config.yaml
n_layer: 11
d_model: 160
n_head: 10
n_kv_head: 5
head_dim: 32
d_mlp: 512
vocab_size: 1473
activation: "swiglu"
norm: "rmsnorm"
norm_place: "pre"
norm_eps: 1e-05
positions: "rope"
rope_base: 10000.0
rope_fraction: 1.0
qk_norm: false
attn_scale: 0.177
bias: "none"
tie_embeddings: true
parallel_block: false
init: "trunc"
init_std_qkv: 0.0352
init_std_o: 0.0
init_std_up: 0.0352
init_std_down: 0.0
optimizer: "soap_variant"
lr: 0.00437
beta1: 0.95
beta2: 0.99
weight_decay: 0.057
lr_head: 0.00711
grad_clip: 1.0
warmup_steps: 200
schedule: "wsd"
decay_fraction: 0.829
decay_shape: "pow"
final_lr_fraction: 0.1
batch_tokens: 16384
seq_len: 512
doc_mask: false
train_tokens: 105200000
steps: 6421
dataset: "wikipedia_en"
Each number is 500 + 50 x the weight over the matrix's rms, rounded and kept within 0 to 999. Layers, rows and columns count from 0. Numbers have three digits each.

# up: layer 6 MLP up, 512x160, rms 0.159, rows 301-329, columns 0-159
# down: layer 6 MLP down (transposed), 512x160, rms 0.148, rows 301-328, columns 0-159
# gate: layer 6 MLP gate, 512x160, rms 0.164, rows 302-329, columns 0-159
up301:535565475548554478517493503433576486508543481510507476512502459447556537454509471569516496525497559501530527480505512556448569488484459496410503534438412471552491503480459516523542509565433531455506514605422514499505411553450586462491486457409496463451512446566523429448462474549507485422586540507578507441405528501531475458574539510488423493491528405537494449518465451556497450526520541483510457486443545498467457511484630526444541489501471502576449528511488528514466399445437569
down301:560485413462441525498560465478432540560596531457523502472496499586431498450526496527541492520491485497471475496461554524503478538542569476508497457513519464444521436490439506510442551553479426617491553553529504450549484453550550579588520448501461474462561498525516437558513509487480521532556485478546522442389543524521534540673495558454554452500514476540549421523521527413509540471547542460464520516472534553507456530502407502472455490501445520485432491478461426493494506472481444
gate302:531484495409545534541521531530508546497589591582538489478546510479538488570400509455470516499569569448488477577500544558593490422400459531508409454385609470461522445553546511539532446569474520511489497497523516515552448449589560506482480552490480423549548499442516454416575456520525508502500373527547615528472547489452514437466479578496471533437489538439526461513535444313446533552500505471490550541491529498473499509502524524499591523490409545504545442419525475556475436526556534
up302:565571502490425525513570449417530499519521463423570486500477532517404538446549499502505566436477513527411569445479561553464513525560539552437500475447463458561475508492488402469563515531430455513420471448563548500432462516487566524441491572465558586546437528569534459567458545555484523578405511574472405522471422605572570501498481477555525519489453457487503535510467504544605479544504506486482592544451477494428404459472504515482514400564583544455537561592586466509546588466506483
down302:492508525380460481536540478468547454530439485626436463502466581556595485455490542561518483420502508530489528548563539548504450468526404486432482497417501542535496500488483413479545436530513446593547595458487537593577504450454580529505440581382555508471448519430570443542474602526451513444573550434489452393557513507481428539458513417504475489518481518547511519514480595474584489533502473430541491540488525494507493505487419506474599463516498628493516459536596463450583499557513523
gate303:523459486433506453524459434516408512416505447483510508548556608506515469531452465497433437460547479472482482485422623522412548466575567357517487566465515509516491605547498451515435488497556559520547510549474578573500472581550543549519397529429529514513570492545582513524503539518517559567452507531513531452488467453494500562559565497354449519552551481573516512425461528456413445594546527579548565491491533500570575558473487558499480515503486493539462532434474425573546492396402544
up303:504435536485373501422526502558484497527536529498500595535521422624492499568488442555564505535471524523560501571419541482524475495488469449579440486467523438520434548524580535511499533491475427521538527390447495537477538452537530510530484554498595489546443556522483466469548438494541535543459482479569476505429491483479558529507475390563491472511497477380503317488490367466467478445445510514479546502546441550487513464562458430463508652514550477531518486429435527631540500504550572
down303:546554532498457529477409471555555489487421603474507495549413554540508465490416498484486479583462522459523559390594530503472511406530374549599527493519508542589433451571429407528535509454548470482487513567472455500615497535486440505466499499453501497605506555514499429594445556517433478546541458506415540479422427540581575467500505489563485471550518481521486526403468607440580559494377473439434576533468562465463509519485518486574530505558464408459500457557508616455443497526514457
gate304:572570457516512497603554416540465468539572482447529483493605541568461471444552538546513501528536554436584606432545531473505491539557529618498576446467546520455498493479576557631522487551531607572425602464555513562488500545525493503403484449539513571513509541506495451558547477380565515453449432534527498492465528503475486465504603496431490522496489579457413434497394576560578531560521524513492506480591447512498448462567568519576547523462500483585484491624611448457483482539535571
up304:569574437547573600480582438536541436538488527456539528487563547596492436411514497525549479466483499379571613532574484446461414488544506616529548517528464520450521515460540524517440423581426400419487474521590452510532560623514487522488533453500493499500530616477429424620492477491546559492556470549482517462499467509542610532461548458435471504509455476435507624493418495481592431597300505528501527509528428544535579516529446508523547517479498416519543520569488386434478479501549572
down304:525438411432494534439515527459555457505603567486493432468536482480460483447540461500535637460598442519536642538457454488389540477496403462518484482522522531447531516524524561583452440584517527429457577538487491445449539492553444555518533493516614440459469652490414511480521463427432490450437496506496509484533531490530514468362595460481624555485517464471493423467378512465639469498399457563450451393527502469475450447502539573528438488403485409495447517420504480483506493472449628
gate305:503543429517472442605485500466464464536585442500495493448499565517483426448513509597534523518457511400520467475508518565476547470517540557529559533460425445549523474481520490497477524532508554514552472547521510463469553450476491455475476536554470548500565542545499461552493524504446557436484525602489510482446522440481482505553437416502478387452466476534502409465543413546409435592466608520476527468490555496502450571493512518461493516543574514504464418511561506472513456450621513
up305:448466507491511536431475500497483477492423521525506492512416503471494520540548469454444506548548515587421501511497439391479458498404500549418486449432534518532460522500467451520526546519519460478432517488442471572541485474569528497531441476374573427474454512427551433503474452480536489598437503440492458468549504546468572524456615578531514522470469525489515556526492561509594577464550492545519478515542475536504546470473518516534526491521472457488480567474456553548461511514390370
down305:519531450537449502491531494561484444547405445581534551441458499509483544453455529476556538478466545463447490519508506409451532480435531512398471462470447464475442476502526501471543569502501473591495509485517535476497515412504536487508441564542496543456546488482469396516471513472475551525542566502528566462474503441481498547690498475486500467562503542549495479447556448425443520547442498570556448488491524547482522431539517604453467511509511575425460481446509419489462467483409451
gate306:537468511557503469460495585484518498423505523452473493414499515494555435467486463541423521495514502421564473448530494481481458489440466450457490391512493446538565458443471530524507527472440504477512455489500468476447502538574480418531543463448450568485445474495564515585558548486402584465556493639552510522560556594528469440541448494489492482509555541483475486470544528417537472516502513507563442454499495567515409547577455500569550491548560490422484505508378469447600448451461545
up306:552499518562517447459459610465489594509565558540474537389557502510529427484432506542471544545555539425532516430533495490389466466536459521433453471510460479509627519503526502499470510487499442415469527469570546494509480518523558392508504482505463543463424476507511529479507563451406562533569463567498539568484549510541451497520508480521474502446523500458415485441517423479526473505418527524537453426504477495471487494565455495600614527538455464530516555542416520546539441510469522
down306:452484498524632431390489582544500524442464550468507451434461459494522485493514454568421519590434499515528497487533563471448552542439512484524577538536480381500510464535426497503495517568566566496470534481535492513538466550567420537431556455539472571474487426443415573480486537450512569597481419611530478517550526598425521567466510430479531522577482503506458438524498539430510405541480529404519484492455513465499543493552468578498557592576500492505539535567472543461564490467441507
gate307:588482455396553549462497507528484591442467536517491538552555386495432460410523486540529419395463489454509455472551479472568507445428486567449526368456462507472578441626464472470570511496473510575439436470533465470552515489464503473532457452517491580462534549536577531496479486501496538401555540381458486487534467516442519559355485588478544488531519455496543534480541446411489492523474467425479485431486515495458514546491493473470588489509509624527539556496554385430617534543642522
up307:496590405446542450458515572489459529412489504519512443573601542561390504585537490485503443552516413547544502483533501506437538507468569543577457441508494597559473496448489485484538473569539545532398557503525418495486488550356547566460499456410515482390439510467552403575510472541519439513532521471504438547532497487576433497472596514499530508517493517493522513506495474651495541520526530463485486589434399537539549584486518570586516552524470446486424498499538475532520430527504533
down307:481545445511503452582447548473499499523481534463553411547452480596447512496452495508457358641523494441545572504543531469414567467461376535541509576508531596536442503633446360563517436564490522480459528537420518490562458499411479570641543574572499474482383503501563547502474605480494522604517516528556563595508510465524575521535525536541574550513472541542523502553544433440570447560544516380551486539531432606522527454460524437553503493530499518482490483517444553531485533580564478
gate308:427564477442425560483435403501440473563583456547471459507543586483501517436493433517573561618411539521458458414450519537541514515520455512533469477516532408541521495517479476444450542480523489456646534472525459412566506468428499432522424428447447496484518502475572475466494537507466529523450510520461503541438519429497513562503517534540425478475489531565486514456460452608415459508412584473524538437563573493533488423462569574500415401508464477485510543570504442464420557555506477
up308:528411460550517428527503547463500480457457574471523532510403425495485408547424551455506427405533426490553487501446480461469449445401515488461528557504471604537517432493546481575580428546536508559357411460451548503496470549561521504564563511509521503489401531518453515496526504489489470395504566437567512507570534574526475481482451452560543457492475456529427552556571546496595527455627467518469418523406427515444555506555454378469535568461540566516421464466489519514523461444514487
down308:532451478525447455537494459560569456562536521464403571466499419482542409463524561536551476453463514527419480460442528443455407445488629431617485481509480489542492514474528507564548542480530516468473530490502509477475490506559496551571536515569629453582514525531551424413503495491501637460502548511543534510477466492501489525683460616443545510506400489579534501484612512481450532522541469542511498526587481552465450522523562467547443527469501534481461429512510452574489527545474435
gate309:531474460484561511460524553493442419490527477437543433492492530529379469493525577549456517427430514550555480419407514513539434484537603466436512575505404407484470472525509556449493510521539473630529508462505411673417512508463531475480448494437462462525524536527467472508481510504457526439554447462448464541504577539505436496421471518483525534380444509491543526519447422445561455491568527493531455459578400440471570513373541525460498497478505482527504389483492476441570524550575404
up309:480497576555525459583496522512457507566523514527576476519525481547541466501527489536492534494513459463477516460504594499512433449529540530442433486537425475522519452441477386498569498457466491540498457419495477505479503492468596455402477492551441553457454578473547517486519473522496437539478515439468499523545419461431408460429465452483579435571412588423477580442479555386398464570501480471601552546522529492523374431459523532526451476457518462523466517550533439564484499428607507
down309:577612490463582501517517459499521536538514546516449428506470421451463527456454467486604505535558476370421430505527497429433424488369526513542545469487472458461526516442483406490504459443491534501535517530524539470468461498462485540502487510529508412562462615499450456452457612458544486496443567473544523539541495603498551499455502543433531554458508600495490602551577483504466535471532509442464509544539462558516452386485535500577443520405533408429613600518505506529466578448468547
gate310:526465543534462555547538491505480406538471489485441524586590546453508481556517505603510506468554444490517594527491481533557488492510476416502506439501482439464610470504456478533534448550458468569512448468510445549543469514513533496551525453561518495456501647506535399520557469550541484510503475513578536471483522530535597502416556386403414473484541501538524510518531545447530469491444486469485464451510523464456433474458473550593544412504588498440485450483503438546430521526532466
up310:568422537537414576594496495519517455530551476564486595452537588473509470512505565537530508557489463434536490484439457479531520528540478458459492414455556454500499455510451469514516517550440523438478455420475469484515505511494479576522527576599520453485581500516484452462579547410465491544546421511586620405546562487490561426429568487464477511457534487480601460466440553493556482456485485498522497625484541443489430465511502471482511528442447514536489498578561516465520534511446457
down310:479487525512442520599493479528521532449543452523508492543558534437518503439479549486496487560506564586481500489513419574533595460519404528560563476499486528520428481482500517531467468540525493512510514490481523585484640572518531518529520501533459562497521580489491527506381393529466516501552507458508431534493496436577504496491573509521563463460420531537516450515482534436593386520439517434489495502525470395470534533561515514509456443509521516539521512464522466579509448452573520
gate311:452442535548481551577438407488427559422482526512540557511541540534477451525568506495493475477499492591513462511435514459487502538478616478525612464445484502449411469556461614458484547561442570549497529502616455536436579541527592517515386453544464508519532511572584528372592487507558498463472532479468586440467476491580486443531534495526499540487484415481510446542494442536526580460441470389491543520545356536507508437437551636532378549551519570501614594483543620518495580435442493
up311:461456482522457408565523507440526333549525470516535506544547486522391408464530406555491502568396538525489546525518488377499472556592456613499535574396473488536559520550633536466441494521529551568526440558440482536561483567525447526492559567482451430450490518536431462617475417457471563472483525530502507449576503520509473578531473506550455527425523569640439660465584517522414423504514546523581436453502473533486569460570514466528520558464575545433567507468519513446576451513440457
down311:467521432530553497533460506474504470471472463523473480543562461583491443576516454502430476466476466590556527475445469435605466538544473585545498423456523553521488486488606549495489505571469543507403451449505454450616479484478542385571567579492545384401436536428416515607478449458528437494525608477564490586527431466485553413619396475498518459573437472527443522414514520454497535608463497596468489413561404472631499551418478518408552488511507546452481510511475516476501465548419529
gate312:556463484552547509468499474606504345483510461551553586485621562560403463501534464577470410497459473487559515424475546519443468491512657514534563498439553500535473520486479475501505405445478530548476422448422494595609564419500545572539476566511441570584513482547450460459507556429532462377492572476546499480524521500464506426474569540473464615545554522467466459502460533430465438465482526477528458461523445423540470498554516511510443443492544593515504511583500518432504542493450500
up312:502548539476565494442561517503528420416532483521521437513523495429477531556484400504462408498403433483513469448590525504484498485464540457418548541476468520510490495574474484409534454406457524534547435523392403582503498496485569522516518492460432509559551590521463450427459538564502554505525517374515586482487482550398631439543542557527424531577534539490516446517426432501461450507514553493538486484499500547542439480569600426574435490409527554449509438528416562467518501457572656
down312:528557507542568511461508566441539509443508541494579545475446538575526503425441493501520352579439520513542442487513503423499613425520542538464490510462444536573505506562401372477504474444642523449480510473469534484541432567509434420430469448512481495419523437466556367457445522531558516518590514427388545566488519496623521497437541493519439537510609570562496481464487579524439448398484537534483537518503558388553529499513484514466487477464451512428533434571508567445456527505514556
gate313:507569469502539499587468404465507480538586465507451446566560561404462556579445450536378500505408537471461430528544573501494529448465481549476501493482481523486513481534394497431532431372516487501398475553510479482454516473544548519586447442490424471547572567465569432452498517535522531482541585531504465504449498490572450585455485456530482599441420521529454533499480472499432550499414526555470607506447593529508516489505532514543396362540488425554486541421506465505498536546539548
up313:475534473491455507594584481457508564580512548485503527393530580550462522509508405468484566494533517511489406531517552471488431606417523406506537432449511498441477494472450554502531588444566433586393521478544539514546542533503499576426458463468516554474492470568488512488471562409549505487493466521565627534471512520481444510505592512551572603449453502443511439516490541451534528522449500522493514485540451383520457461461511410497449485534430512568538489532508496466473499416520515
down313:453446386458457543494510493499504457445486458614447533480605554533604494496573486463434457555442557447507592515469477572453541476614481490585505468450518508559565529637504619437441441542492580466483461476545470421510497463481487481511445614498484458548506541455438377519505540535480509533540558547440473442533504568552424531448538501525535524468506489465465519552534573589574505478605530441503497468586582527452471569552435475556500578527499489437543453434493507513469490463574486
gate314:510422523534501541564557482530555493589528439446492488498475478482481417559433588545449536407382511457611434472490549580445435500485501505473429400450550474497483421475557481519482567526589538507499448445481457552549447541529418464516399464509497459495512445503447586557412524510494383402517515502521558454467544464504475421549513562443409566464579484457522518441525533578441476482490513557520456591470471623625440570432464513499483513523609552487520459469485448516504429511430451
up314:445583523546530554419500481520533460443444563503497495396390520515530529514546458476531488529475472572419600441493500474488464503548485529586522590584523513517525527506439568497516534523458413489486545505445565501480480488496608529540615478473587524469562640488623432404513505495529603578455516479440435470438477543563599597505428489550552453492522474524429447518486409524527538455556548428490383534580591444468606428537465479485521457481436437489555496474474590525413523541539530
down314:391530565613454497476578483525525503480523521565458552428481480497473491483498442465507479445541529398506501527436508531453497380554564475492534475493430408467467473551569493493467504524490605504464439472449553571425561415528516534411510458392531548467468567433632426476517570539494559413578522544517505543497505452477563482641465512504497456546326545544458487514566469426443506460488527516494506466481587446514502400425575570545524465499457507540634558424553503484472552509516561
gate315:474498516537432444555524538451546473535533457612420547494388487505546520480526496465494461495478452465488493494480545452570469489479493548432539537497535508527530469540415537461587508497438490452592434491576500598389459485501486536442473490446604512459435613604526452503521490516460501462453434489594452485349482400554546584545471446456485439504489562598539523446560403531494512480532520454438413489487481482453528457492525418464558539448555577494506485501475456553490535441554552
up315:450491544528583550453545448525495559465429548509508487503481408438436518516468486531527435430598555445417396492540538592469442498553527491578488570499498568550452523463455584496462518548522462366494555500400423435531494406515577558539567490494552517478496499485422536533479475500416559582489525451474522449513555557540558508533495577546448564481593578423494555507512550506479584399536493497455584484475438571450489519533479493449507413517468400449524542488551494445420565460469481
down315:525475502560564470610473518546478457413521539499506445406558483472506549497494480475488606487531515491584440490530580606426439417458585488496540462513517451492530397479503534463540524521568570430375619421507407561538484455552545467515415472497534505541565457487502541433503514434480557490525574498498495563558522431523467572467465491477509504555534435536487572505544530548493490427498431523489537513462575562521498582505410606539555514534499451425525527518540517443427444460454444
gate316:456466437551476457500552539507466395463528428475451518484512508461377480532456476458457532503450617498501506489463488420575570497518556489510447579506480481501382533532509523482569566509510465514485467391529570468441565463626450482511391410471487547589539525505540566418521543537472532559545537577438501528460425464487470456560540515565426478532476503556494482437470469404442495478451455483529530523492529490515431456556443568380459541548513453459470564504464500527519544538499526
up316:477565497508459495487539451491476543548484503397553427458536455512619485546563534563483429536529502521471475472565463600423454526535439564514551508516506510576516459529515524490487462490482410422512535521468483584482444504407538467512566511474601518498502524473504496526486485459571452413414504459548457458498477483515480578440463490442579421500511454454457473675534545568523489524554487566466402526429468534536638563399639504584446428468558496495458495468431584477480511519530346
down316:447473543515410505450476555535519416487528451440493517564505536517546530495511534502534540474467547453496512502368508529527456450446515468462434529524512558530481442467455509455469502504542450563533472523541525459444439475595492504419497459530455591529471468511458489537461524472461585474401520512451553537508407430525522499677550531513504425440427494534462433529549489478367520501498481455552501535534463515480475472495462511492389431531450523391402540475465512504518583507518555
gate317:455413487501515499508609579465539541552653495537455480498520532516444542564426555512398481406501557511589490487496488391438423484524474467532476568555579570548456561571506508509521536502539427568549594529484495525494520427532510469458505493447539581439455482491542519488497511540493465456500501558537454413447470446496465564403520503549515521495554527620439504525564527451517518465474470566546469463472449434467538460502556547617498550440481538469587452448586462562554593449464468
up317:526454582433464478480582454446496481567435509510542467487636516530489552513505527599508419470447475482496472483515448488536511517435467469535544533494541504560456520499538474518429456450508469562542494605586542454508538503598522423543471416442575480567495536526483457509513472560421513510572495541490486455562514468511488543399463484518443516553496478465448554477443596485542469533553476474385481440540545524490562588511497511575512546391474446465553499509522516430522532434552514
down317:506480525502569508461574531433542500411492473523447511572479524533458476534479579487460407546499466493503504625543461520469479490466458436463455547450447494436589543578496446526544482465401559510563499453462464444575497528520495536485535498427588577504527473428471537537504451570496511496528503497565402566501455441568447554461475466497596525474586551475566439530423535492567535409536564498576471476472480456491469478453554472570484450423412534527518492456504460562586491419337536
gate318:486505472587444459434489485531496544498515551453431521489476447535570632428539529469497470473400481509432505494506457493494459471492521439549500503583429468453489405549514484517522510437496589535507568494631474457455489484424534490511578539427457468454449530526482472541527472540570475542563501510579400511564520634496466552447513462504499505415342590445490525589536539527468434431571414536396435446612556492530573465510525465509510349482527537519417525571481450482451459447511484
up318:508447560517489422420527521623556574510551607474450439552475495467556577445529503493510510508427551521432533529587487480505517513444528515473496525601377573362433446605453538523514455456397535526538491504457505523562478519506509500569439470396508499441472604600504523553449512472467501403551544455509484582507482503448416499500523432447454505435489555507515476574514556436492503404581493513388459457518459438583543498460589465511460449460479537523474423466562564456516440477489454
down318:399474474494595535567538505529494520454542608407588412435485485566526459538558465483480574442613501486472603462450498514579496549522524505549462534497366515473437490549446446584559495587510521516588530456496558500522494551535490498481549600454497552468510585518468616479469493389541410490540523461493447499470451428505507539404481497452511524530486552486440429604443521506558447490502528514564503494529509486447458539568440352466465473464471461506569517517595486549536524531512498
gate319:464508424469513524535610496453487518573533374484503575452598494443461503561493439542418602573396655537505434562485490565565521447480455559509523545522511497501512519557445543484434553564428424532510544487501437534599527459533500412533522432520487580537493457515537486436490552500510467501480534543383537486436470435482511469550487486522516373482493549596481555434578478506457534474413460460473498505463434485452522479501476506452458544545574496541452561563420460467429512418477431
up319:472602483568529453461542590458528495519522531493570455423507499501487443563611486558475491638549466549471568460519423536572523525525423522484582442494556421454435489444448547587511534503516500457573521395421411396492498516521512414441409517462452463417454566532435464526492461446529522511581320427515520442518392412582437518514527452545553455513556447480477542486526470521500468481457474518446601513538507502582433505518456424581496521584483566480477606508485591445452486478494467
down319:470450511490578547449486556504490435502477456559477527530590614462529516475631551546475519504491540549575430467503401537641523468500538509526413585517537456572473514494556380408526523541481434531533445480439525484476471456591503439511482438485561458513482409538500511570499488485555513442556458419547507428463481506576501476365465474537517463574475466458603554567519530503446506516474489494418536508592522525633493478545514403496591482469513522453554488563460410529573527581547403
gate320:431443439539475443546518483500595485539552515524541575516497482520525484415411463534560493488450535459566550457483493559518578489484535461497505453443530406457604403511499520446506452466499453534561519467494541555496465519514511509471494556458571482442485549515456515514540431544511460551551540511536546518515464557586475515491492559504434481496581456555533497477524436480389523469477483486549439508494517489478503434420489507474482532507522524443494608606499420495549392577536527
up320:554535533420445457409473500586439504439450504451397457481494551461419535586560470445468467464546461456435404501510470452570388437503460581495447468535489547486411548526509496507445528571505531507443479479553427542449547428394467489542481464482462483507474424476557468526508512453496484467435504558470488444413515477411497502504530474499572529448500557429570432511499507516541456530532480486484495429498583538525515525600529486520564480473468485530431437422486530496465556448523472
down320:478491560459437388454430561461473521443451486492451436493459592456416546512440482528513531466577521439432470511475468410553379444561562460507543411474496465468497487415476446494446483543516495496569497525486356481509457529562541406517564487460547520554451474471589476473494573450389401548478510581587493444523392482464507485547515444480500553522523548525484528443543415462428526503492473585512448470502539532562528529457454534459514435405381567568444549460418511507512474467528501
gate321:527513526485435475402610418460538419551414521532657432483557530510603488460529470562509483452521491491493580512418540432579490440525476496528466467507547539527416484486463493444533482556488377505477458510530517547506474461560516498450494454518476529494477563502470567473588529542562532436510471511565532420565514515570447464481529486461451433516549416474514511446464391431545470476402503523401467574520481432484569607452579422460543548499487599477476489456557527455519496540416514
up321:450473405506491439486572545529575555505460452571440476469439511451533485471469432626573492434500475520509530504444441492473561490519525488545536511524559535560539459503473513451514523542486533473500435469454461490520430432496474492502477437434483498435520509388459521500466521437501479489552501489498560446474548466475479479418474546482515535629509580478441477472592421463533502524410523542459502421584548386521527539586591420540547536462542501484487495460549465462493559482486515
down321:487489494455423510539578526626447486459559539445494469561523554509579526469494477481506472574505539498457506538436466467471557476532449573467517513486506462463392517539606504495429427513573464512454461423471449504582487528479575489448526472485425538472579450503469429467454429622516506553514492465482504507498481475434377473529490567561570535433534528515496385484470476476488510463484441466506491412536458560546398508495523445467436523414555537471506460510467551417480487484559589
gate322:492478523484542479583366539550558513574384464501484461573470511440443391495533460529451580408406428519468366463536504448556606476528540471469509439483571459495493420576531589458471596491577553613524484557603587542563477584562570536416483454480561494509457532464439556542520543544419512446487522491478589519562477450455419511494470475460538483511487515501552466512515490484489494567493515454632429530540566538508448461400383576605492527417524420558477416521380392512599507457570502
up322:363454516547509575590435492463590502542533437470472514613503438657507525486566506498530463459452503510446402530469472569613503532497572483564408574487534401537510469439469431478508541563575469491537477591663453522471540487436435663492536507480546529453552498432449503521544521486498565398479441517528548474416491494392415418519451473466595517512499494462455402458516537503518472521527563581430428552541509489452529448449440539453494535437447571524547440469580509471575527517493367
down322:455518415540491509611498601543479625551523622552548473497561453532511540493507585557488519513586515501491611491480516460473549463504518611525509480442433605449627497422490469466579425490380454483403459402504514525482489499468478464496393537604433562516526494520500465469478493516487460479494513512527528501515496509474445421453614533473472427517499467467573509468520498488612539594546446550465535498511552429496431487528569448487493489455482345441403492489504434467541453469365583
gate323:464502550460516514533552466430472509503539510491517497419561566532520528564450427531455489543475510464499515535533506520528499529415513504527515525519494487536527511557554452527580525525497452511445478462493548517544589536478486534488580512476568528442459541491468490509503447495572443498428487503411533487518482426524542452487492546488518599531470514508459483528582403510471499594512499480493576538483404529455467449539553482553508496539505489473543502505567407429479489498477461
up323:478575504498459498539523493559514525490598536468463439448515470489474476487392485500432521589483540458451428499558465501540504544411494513594536501436521472510515491568594432517507513467463409549467413423514569542511542575477517539525524538445559489511577522518434488505519420525519484550449472447492545494546460512514521482463488607530458520546458509479428529550511442518460466559516486485522568525476469498439484481419520497508502404454465457456486443478494428461517490488506441
down323:532502550487468568490474450495574505417575507527493482483550491489534497497513493521518473522435467520549528518597480558518550567380429549470489523569478431511499480534500572499434493537469469465451415517509518566486538469401500444549594524504458467414585561511548545472516415483552467509456460499472503558547540448576463523351495499441515604462505524433442597471516491484547533566455556402489601428428520512465504512535466417509481499522531510473455486586463482471519500456442484
gate324:482454533481484510516448608471464592567561513512487556386533517513553451434502420530528533608543547503584392594527479473435452470433544499501402472408497547458548448469433504429486467442510514539501487548527406475484599513493536397443488394488523421457542424584477511508467471449414476473510471499542517505491481442447442540552506499460491484512463502597516498591538468549444490446461488375507363492598526529490552459586461586493399566522528674483512566600569470539537400450513431
up324:557455536503494516508539579584519577471542432517466534462503550494467536487539541598498457509492530470488432564482578518572508512589427476527467576496545437448510434622534584517431400454502600554558576541436464493498402503622476456482371421481544428454504494465427486528409448584402476495534352399578487403470508457595409432613466500547547587489483427550458542541463636550528433432528467467556514486494525465496532482472478462549408525481516472470507526523491548523560616485638570
down324:497468501489576560488544491424511504516463558564558443539584547415450455456544487496495524560591448504459458577569516519502463490468453595534502549516477416509647548418541436446528485555450415535527577518527430463562514542565478508483509451524513428450486613383466450555519422530512580519431434523483575531375555575406511460539456512519609540500461570476521579506422499589533486559428422427508560531497577480503526436467488450573373406454474593446390537589447429568463515476475473
gate325:444500465438458449429539478525573459347512549441474511584421457513529498506516536504479489513488454463498467484487445460427462464573599522513488544452403488462454471485517455444422603591505471430512516390615478536490501486455571551601521487544499458508484478417489525417522502485508441428501565507573534494546494446552556511426505508526595560524530569432506507539439443478540529410518550478593427571426532477506534492490499566502567521497516478481477496521430449556497396439453455
up325:492539552600585443522542498518528511586427498461511456421518552523491549472460471462475526477444492573541543465457475505490540452472514538463469440574479498577434426442551540503595473490462475485469418548467468466541515462514454487514374486486518524424530552501524447563497552462555560594480483507560490478525489510479540525488524410460488435529470446540513508469573570605439569459484476527433493400544511464494488464426446474500437416516477592465513560473511462466424605562521431
down325:505499540466531531521549499491527468471585558435551512564460570521537468427530532509562507502476526405494514427457457453488486370552521493540535591458471505401454532530510474491421565487427573503469524526567412510535566488540555448563457479520437494557472502572531507404496510466485465577494534474500486480548496396560550488515488428500530509486452546549571533546538536514526492379511528501600478499468591636590444492451409499536539490466578460504470493527500490537496409491649460
gate326:515538555465419436411497511482437518483455483574537601587411542539597559628452518524470490476565538494538463507518510533506516521494513432550504447477513482489474476491510497483524416534470516551545484497418528571596463558452520518459570551508529546416542470503535447452528564490455475515532471499470521462467492522494496559541532549547462538498423407555549537499567584545552540480587437487483482508522462480559524459462502564421569569560566447519450500521497410515394548488503486
up326:482453601452573603480559560409493577492448517512507537561501445395471516517470522492518444563526550502540457535418513469424559502505479419493502435444451541537531548570518476517542514543508543422465526534470482523588496584530531416432512495579492575416573492565556464476507526453520499379598497506465545455440538519461535501556438489483454483564519468482418516462499483478504546442490529457424579507463424446470524560491550479447529540547527559476444602502516524513551608545447416
down326:578533497445560507472478555529545564492557487499538559502548518461509508586538588437487497530488535566530529430463611480403580479653430454569496496510500527503513534617463433490496534609485478539514529469506454540556529525539524441530417494479499519511530535435480528430467606451485553421451392494478491518516474598523481531607446456502536421626447521512500500497435519444577515500441430465500487519600518476446532527496540444505492552537507564498506556476562604550527549484487480
gate327:586479580523466401516523419447460533515512424565535570479535395436520529589532456544514470432529591487477572454540506530450507471485458572450541377452510498550533455547491389498457442548550538589517575509425531549492415481490447359507471568414518529483450432461493464460391590516515512548542421490438547466442474524528613487524528536476458547485518559420450515468510491532509544532572526565550466519469451502501425426547445488514471545416461513515517472636441511478472517481471521
up327:498553450478486439449463474469454547524464515515547552488556481513550509486504446464500486379538518555518535481482431662523445503497517554460482499462479554516461483489501486523444496531531508527482497481504553562500518520496465501547532608574449473542493426558486477500478468538438516472609487533466537509441472571606437507462580525581562487552589504466409521479410509440546536459548493536519530603512538488516545481579447479537435477495429469542484518482445490454502433577538443
down327:580528450526451457502484525444495446479514458512561525508512439557521514528530561478452491508558525468586441528433500545423522565577490555456566480425534479533430452527519528526477434528439509614402462456493526450454514411470450541511506515456469540556449448516523538533517508590589484495544489414588610484549478499530486420554529484544494461498472511533561506470580523426436491557498422400492446453550458434442425527530517552457474443499503542457530482501421532513505526464534496
gate328:570548487504533520474600467525557524466532470523614371519577510476447436502458514605494455443498527467533434491446539474442579399432495488521546420578515447439517440483511444501464473480481517535503476436472483541435505508547445482406466415521604533500528524522542510582487472480520545357461626563511656412577591460431480480495489514504509461535566459491565628520476503580526450543519517525558483474541512562525569526479493513392446492540513531540455535502515507374458520558562516
up328:488457465555436492473561481443473482475513446446478378540511548496643501449563539585467525435530453502449422417560418509600499459423513477621377469579542453596585398569591449508459530390458389564463504517502550510471560489580498548437496476440460500481390482414466594465415515485544515516461500566535541537467524421417450467401587496394481488491581562445475577432499609525530495554521467444542558457489432537491549430580402429467545485517540545495569478376535470514401437491506491
down328:470519371529531554538460372498479440443488470518564497568510548533516334487599567471441451388458546543375477500479490556429386527454490536511478502555515488523492531522522581519437408461554461529524491554526476470360410433452451519443492497606438525533458459574462559482473524558439572503505459631483491474469523557469425427619525519522431414519513542480510473491547472502455468580560433569453495479625612471487472407545444398470472455571525488582479479439520499490453430422434546
gate329:554502473481439494503537578495458519480444543577488460528581467500544478557495487527530468490546486539444425517579453484498454589596531555468536435648562550479495474494507528478440488448415426557514462516513609506544383435445491479373478493561489591537546438411517478428531551483537543542476519445527504543499507478505495558486582511464552537529465507513559470402499422541528475476520462546514442526487567497550510522543502429570498564550431458570507537562510466541446544496478490
up329:557513457544507521593497586541400438532471532539543478498547407558594488467488453509566433480452460550479445558541525465478396472550576483470492497625586535492594479480469518553461502443489472551483520528457557476477410487424471518478495403541485515526498529484573471503522542459502461444496493523491505541492532562453521507537488476455583517567489494506463494490451466481475443495502396548489463546547479504531448516500455490465540546473527491522494496498536508496508509471456482